Weights of a small transformer language model: MLP 1280 tanh GELU.
Each number is 128 + 24 x the weight over its row's rms, rounded and kept within 0 to 255. Layers, rows and columns count from 0. Numbers have three digits each. The size before them is the row's rms in percent of the matrix's.

# o: layer 21 attention output (transposed), 256x256, rms 0.0889, rows 97-127, columns 128-191
# v: layer 21 attention value, 256x256, rms 0.0408, rows 98-127, columns 128-191
# q: layer 21 attention query, 256x256, rms 0.0528, rows 128-143, columns 128-191
# k: layer 21 attention key, 256x256, rms 0.05, rows 128-143, columns 128-191
o97 100:143143180114091166113107153139153145157158146145152111130137103093156119097091102121153142145119127140148092123144120109117121148136105144141102108165155142108116204145114132157124154119084140
v98 113:144127144133129108108133138112143193158098089156118151117119134122127090142128030132122145161124158120132128109110074153167129147116126114114130123155120114103128150141077136112118125155140126
o98 111:127139093139160152160140133148131096141169139157165098103125137135119132103159137143127124095120133116127180155125175167125129110179160130134129143082102149134133115114162154083147122101137080
v99 091:087122123128115153192120140098124139083135119111173127091125129146148115108102115125148197132143113114134124089144214102136138174106120100110115104131128147169155128174107122102111111103126125
o99 082:169121170115161130120114118150163106127108138129101110119111131145103114115104157106138113131124115130159125110128117128114119101137113146138148120115097100136105102101134104222151142169113144
v100 098:119125133146112131146110125138092128067185186110167112097098091087110142108121132110142098111126140167132189156144063128119133115136117135119128146130122137136178114088136119109100108129116133
o100 097:147139088126148189088073114162149138154121080149131121148152093137128130121100142148148147132119134119149114139096115103121116156178129141133082096133154142104104125135118142152142150144103132
v101 094:145134115159127135168162103109116095123139140133115101088076068127111186119112159100140146070151136127163128117138126106100133177108124157180131098155149160117129124157116162132111163118114151
o101 093:108108169121129070135167073099110124090101107136109164153162163181134087133136173132148084163132084121117115086139112084143078104137112072117111132127140107145131104100120114182151106125141137
v102 089:111138104135140125162142150118133129135127118133149123078161099124095142133100094134129099097117119152117155115141151115128150165123093137111090153094157138177108147139157146142105170127094127
o102 083:157111246125141134110129081101096127129118097159108155143122158171131145164130186153101102146172123095123118122115139121121126117143174117170108099127113132117125114134129125154161106117126113
v103 099:102133124150123148104113145124138099109117109123113152110189151170157096132086121137143143136091142150128094113110109108095108086175153138137099163109175143192177113151133104081139144100112152
o103 094:157170099117126145106132170172116116171142155121117139108087129095158141133096067150124131140162112127144133152130096143115143128123120136154149120166125111106128129141115111160093153163070126
v104 094:134153149142123126125111121137124145113164116133146143120172163163121121126083167137145129090132092146125121123153153161134133152165103127136108163084173145150087131138136053151126141133126126
o104 087:143141079144124147121117108115118135124107143125136142129103128139142147159078103147110115154164181102162132158118095120120139125125143125138148106133132145124136134128111121117132153148067106
v105 081:081135125159127056157182149083112132089145140130088106110116129120122129148142128144176118143126110102138178111075145098112084127064092112173130088155098164108137127165127130156104130132160144
o105 084:152126070124135108115114097146153141127134122125137125112140137137104084100154170119113119082111111145110111126127153148155124128183145100120115104116118088116123101111129140138166146130175122
v106 091:112109127132104141151089105114122144137135087135115129139120160127102131154194141110143106119145151103169114152128142137142119122148108096163133119120144122152131116146114132134154136050124117
o106 096:143109092123142104110158111140172137099122141154157138106124127147153128132146154132122153082130137146107139125128154142157117131156127142098125112096050148124122097079137125155136160140137110
v107 101:157144158105097132124123133119121192126108140158122202118168151061148112110168125170103071138130133164144173111111125078139148105156161101105163154116108120106118131130148104090103119142131143
o107 090:135145073149145132124116149147139110148152132138162087125133116129129128108118102124128151112099139121125132160132098127141168142120112156142123112138123161130103174144125163108146145127117095
v108 094:107082135152160134138179135109127147121139130153126123101175114129130170122179131141150175134103120093169151179099134154155119131123127111138126114104132120144111106149141147149140160134141136
o108 091:146120063113141086170126110113137131097125113125107153097109168183136124123145135141103107123144112139093134098106170124142132126139109134157104100115122147138126089097169153174168121125120120
v109 099:139118119101081162109137120149132109156120161126138133167130134134130168122132143134167120076112129151092135187110177136104128161106115140115135151105096086124109142161131119161128151134127153
o109 097:086144172108130109113159106071103128068129123089134113103141135140112110147088154101088115174177138134112105090140115082112088115129123156127125161161111130112133151137157130090111122112173144
v110 099:102105133103126139133087103108152121137121107109123157159085116094051154132146112154138107124130152126113118142157175143144113161084104130109114151142129122127098139142126159129139132151128132
o110 096:118107136130165136148131080118113117127122105146137109105118138131141144155163170105089167124149149122128117101118147154131121105123152096129148133106101130121121130135153156099131148091165101
v111 091:118120133188135123140135174117104072099148126109157138151106103119072121141121111141143129135092147120128186100122088142115083124108076127155147125104122113140137109137075150121115093116140130
o111 085:136111041124137188114109116146170161166115108102124112081145140109121115122144142110123132114122097142142131141137156146110123143155179123103102104131143115128120116103142148175145126140135172
v112 090:147147100118126092114119104152104116118125149147143140183059168078089107115124143121106139137141138145098122098136129138153128108108115108107136109132075115122105093095061140102140124139132103
o112 092:115125255135136167141105121127144139156162140137150106140142097112126152105132123109139152116135142113152117153135108124132117123157119130102141122109114144125109184150135151098142128101134146
v113 104:077157099108118132137128096140126108118143135059153153141132099166183144125117168138135115132086094119158125114177147106115132166112129099158092152103120136134131124124149103104148141129101144
o113 108:139107255124093101133127113107130139107110143136107108114117109134115116132054122132113096148176118136125103095113131102104146115130122150176148126127140095109099133156111095162123122162139136
v114 093:126153125099119134131136121143141119163119138130184130143087140065098118118139142133130125128104118153130121174103170140137062111122106137111145144132154088117168102121144144119152101119145104
o114 091:112122176121139127141129129116135103102171109142141138123164118130143127104169155124160136118158128131148132111147133122131107124142125110111111122092077147124087164147150181122173129083111132
v115 092:133118169120152099158114135112083139147115115171115184132136103075104120135143097141136151092120136150121177106083083130143187129159105128095144091133075103137122118104105157125115127131124094
o115 093:118117000129131165105139113142134131167151118133156109148125172127113123117140143098142157121096143122121136173122120150132111155164140117135099118110137145120116139110155161122149133092115126
v116 097:131157136134126118141147146105075117106171154135161130116152155152136091121075147147116158123122129175115109170091114118112159111140145135129145147134145147146159116106135124125120149115169116
o116 102:124163084112111150086101159135116157155094135100098112130118104073126142102107085117159107146092130165113143101145102107097151171130133160137127091159189109136131151155140096179107114177091147
v117 098:088126153145155127130145155096106101128144137089132122149133175143152097117146146124161127152102153079128118094110158111113136140130130122133084089129144146142134110157129121140125082072147152
o117 100:159151001124134160141109136172143157139101117121110135095117142130127108137105080121127127107133101179134159129117120159101151114146124123137153097124133081125153103133138107188123138156118128
v118 092:088132127113103095143113117096105114105137145138119086130113100150117166129085136134154107119154106132173076102131123113113124160098135127181141099135147143063145109132147112145126120080102143
o118 092:147108090132117102128136111126104136098118123133128146124119137163128120133135179124100137123132094128097135094124172117135099129148118105108118146115113100141128084098102081168124144148129117
v119 093:153125133146107125110076120137124109140153122117142109120127117098104121135125097144118101118087129153111174146129145108116102096130106149108095162126080151167133117079111132161147096171179122
o119 090:096155155130117170124137106128142136171174129128164111121141111085141123106125099141129136125118161147150100132161105099124136163120125131129141079150142140119127164147119151105093147119098141
v120 105:135146152135129153141112158162152154142131083135116109106128150140118125158147147126087170111115098132125109092149116134161078137135149123140119115120145078102082139140122132118101117155077129
o120 096:149102083146134125139134122116118093098171127141151147136113116153113132112163121114142141134143117119137157151107137116155130127105101113118157132086098144144125139134121154124141133130154120
v121 092:164120159172114112110075128152138131110118106118136089098082139112100119171142118148097126146103150109135121110100115117109080148100097108106144053161092168080087142103132153118138120099152125
o121 098:110121029112146127140130115132146135151125123109133092144112117100119122102178120096141149078078131124135162129142147148142152106151153147113132123102130117116133080114115147113102132139151122
v122 095:129108130109127115147104136124178182146144125146133130173100133156105158123129102173108129157147080130146146126128157172157167143127079136127127149158094084089113123135120134100185095144098105
o122 088:123114225165118136145141117108126122126132121109105102102184094116114121134143161099147112116147152132096105165117114122093106132100194144127142131114129146153101142138128129119123125091161123
v123 094:129168106100117126135132127137125156162131137094164142158106109094108119141126141138121133142069109144083095107140127172122111080132085148083134152097128094152134119119137092121137153158133139
o123 090:108131159125107162116119138136132116149166128126138136135146129111135115128109123148140119128166167118179098161149123122113145131146104122121126139135139152121108190169147138103148125091102121
v124 084:174162119146168137114162186140114163155138084132118124110127138112118111129126082121084154136150144123114104133174091119139128163138121102080134144091157127138144097098144120099139156166134153
o124 090:121124245149093165127096142098147136186147147128138122165146106132152136143131098132133127135096122129122143137133096127116145123116139124119134118152177138099126194158107144111124086126115124
v125 093:144114116111164141148125134127152114152166107113100111093167126154083147122075134163143178107134154114139121131150117140087144147117150123153081105118154115157191141115131129148106144110117159
o125 093:139113141117127131103167131124080135116097124145114172136095147130153141149110124136126118168131068140107128090124139103139103134091114133157143136162121106134127081108118088162091120140127116
v126 092:195114119133142151103098089162145122129115107146094125141204150128127145115109117129133083120110143145103148159148134116112161102173151133069130129123136135148117115121094115106152142157112099
o126 093:110152255143128140140125141108095135136139163145140149136110110108135147150107092141125130145140160115139108153125065126134131146093117143152123137144160163140139144135126117105099108120087127
v127 096:130119135124109154130100136117164088165101114114149115100107141143098113148109140126116105169147115121124157095115150099120119144125134132108105141125123153127096124164151122142124154134124124
o127 097:160140130130146137128114081159112116125139106151133112126130134098146119121175122146125134122136122109145151146166141129118143105101142131142192121127105102143147117116147140087124145119147121
q128 102:169081108106148175064122106139077125112102127110137116101131130090148111138125119103150140125137099125129168156117112124160097166122138130153143156144145135134140123153153082120136137160154099
k128 095:106125160155173155150133115114105146152117125152125104105180142136132135153133148111147131139134113119102150124099151160090127104114105077154125061125125130119113119121119081136131140196128126
q129 100:146119120148153112128168169102132119099151113144126125146113133125090132103142104134122114148114185129163142146134133124147106131110120133163139109135144091166117104145136110145145147106157136
k129 099:133142122181142119116157119129128123167120101114118117123138155148124126118131144129137106139133178137103161131134126151126108137128105133136130149167162144120133110119097104103116150141082105
q130 096:094173120138110169138119132105141093116154126087095144134142155108137177132132149132150170117146100144139179144127155143120089155126100093123127128142116125125101111126171179151142140095146134
k130 096:076157112154110184124111120097111104146114108136105109177119138110128163148163129124128137103143116132140113126143130172126083130138120130112145142090135116120127116117140105164134136152154193
q131 104:159176106142137175135151142135120134146145142143136105175149113137118133156075129100165140116134129146134135111136088126123085087102103122150150132134151183100125165067132141113108126152129086
k131 108:117148127156121165182135159065156085129155137082120137120098145139093163125117156114142142125133164127066136146129117153094124100117124155113117118141101112110133134109112113157125105139128099
q132 104:144147155153119169125102093107098127117112150098127120139167128124170115134139131086135129115095109118170149145153080165151135153148123137146161153116094155118142131148126124090105154110160121
k132 105:097118087140133181164162137123108148156100123168124110105145158128147116084114149117122112120114103119086128129119143147155127102136133122133143141133110133148116112125107134101160078162116110
q133 094:146103112131125126146131068115109161151166163121073121131157114132122115126126130155170131109126134153092121112115176160111114083132122151142130152124091148095128128129112133154136124112125175
k133 100:165141147128129150149106082120103107142137124120115132161142134157122130111124106146144156114100098151143099127146140152114101128128090121112132167107114130127126103170135139142113103099138164
q134 102:118094115147108134136159150117154199127116097144125168104120144089150155169148115121102159137112091151106119105118147114087137168172148178092111144131142148122085155110083177142147120136085135
k134 107:126119112112103148118129146124156142117103105154117166125106106177116137185161084131125147106111094183168144107108134099115125140130100120053131125078137133105118138130123147138164139177158128
q135 098:105086117114135113147160109143146124105120099121142198127136125104137137111131123107122129180112121099103115148151140103152137107125137134164136129124117106115112120148138127120144143132124108
k135 100:123106143101132136128116154153149105074142115133116154101103097120102079103172157136129094157080134108131135119127118105134135096145161128127126187111143118114163101155132143070139160125135116
q136 087:099140103145145166145175195131144114112133115139155114150099115141116130145102129116094128111159143131157151129143073148160116156101139122146124110131114125133166137144142108129106104133115141
k136 083:098160201155166150132102093142147132133143161128129103139104092119136155149133137106139105102120164123155138146132093148091105109087120120133134073110118166139159131107153098149163135153144142
q137 105:122171111150101142126149168135136124148116128065163114121141119130115183109098114124120128123154101173135135095151116129117141148102148118118124123162135147134114145119140115123119112139160149
k137 108:107152109118133149111100108157171141116189161139102152112113150109105163120152169160124101124131137134131130098115077124103092133098108139126123139181110162108147120099163156137151128115126138
q138 109:143110152154166117140160161145088138128072118143156106119123105150112078132152103113110116133101137129084115067075116090090102140125145134116150134137116129085130159135128124132120126133098150
k138 114:132123141125150115148138144150083152121072128066129106069171108140131124120137129183150144110127166131086122130072147083101093134081153094095139172168097111150135145138164148105118089124074130
q139 086:104115119107172160127116122124129095105103091102160123130091123139119122149099155143129109123172114072166139115118070160136147100173130105151137085124150149118081134148142099068119120124102108
k139 087:111106166186158134129116108120132127118098126127132065146125094121142143146080142123130108108181122116134122148092111140154158145130112125115077096103117119125101150129149115150128138145142157
q140 106:132112116116140089140111116188117113122167109107126139169121090151127102114147127167119090117124126142166096185111155139118098124135131128162162111112136142125102138134115086109132126136204117
k140 111:134107201173144083163165112154126091142183123136165130115124114138147117079097180145158106140104127117144107150111139111141123114102180077159113095146121137120137086149116101149126143105152105
q141 100:147030136143134084123151115097125158134110138158101144130111121103138124149149103134124138157091105126129158115076154107149110127116118117118130109167137152165109147122100162132097090064107133
k141 093:140132159109121143081127154146104131144178102123153119149143113193125121114140115167143149132090084119127136136099136115139106118113132060112149150147134139126142140130133152067116135101101128
q142 104:116177123112141082134149139113155142134130122125151095126140138107103139163127110119119147140117111149132108112076141123147138119095122125128135106101121138105112143094146100161140127109149134
k142 109:138155125078126103139128124109137088137138155110147057150079120131131164156140135152110110092082115133143145136103153134176126128110139119100150103103137121123096136101125108174114146105181114
q143 103:110181108114152144143153143103100132107123177098122110131140124118116114131115097100146167101137108082145204108118105118105097122109113110140155146133108144142141133129113150130137139103106157
k143 108:106124113120122165125108125130068133131137149104100106132135142113138143124129129151135105078176121087129117097134142181113094129145098123116151156113125142117139128132128059162111099124133155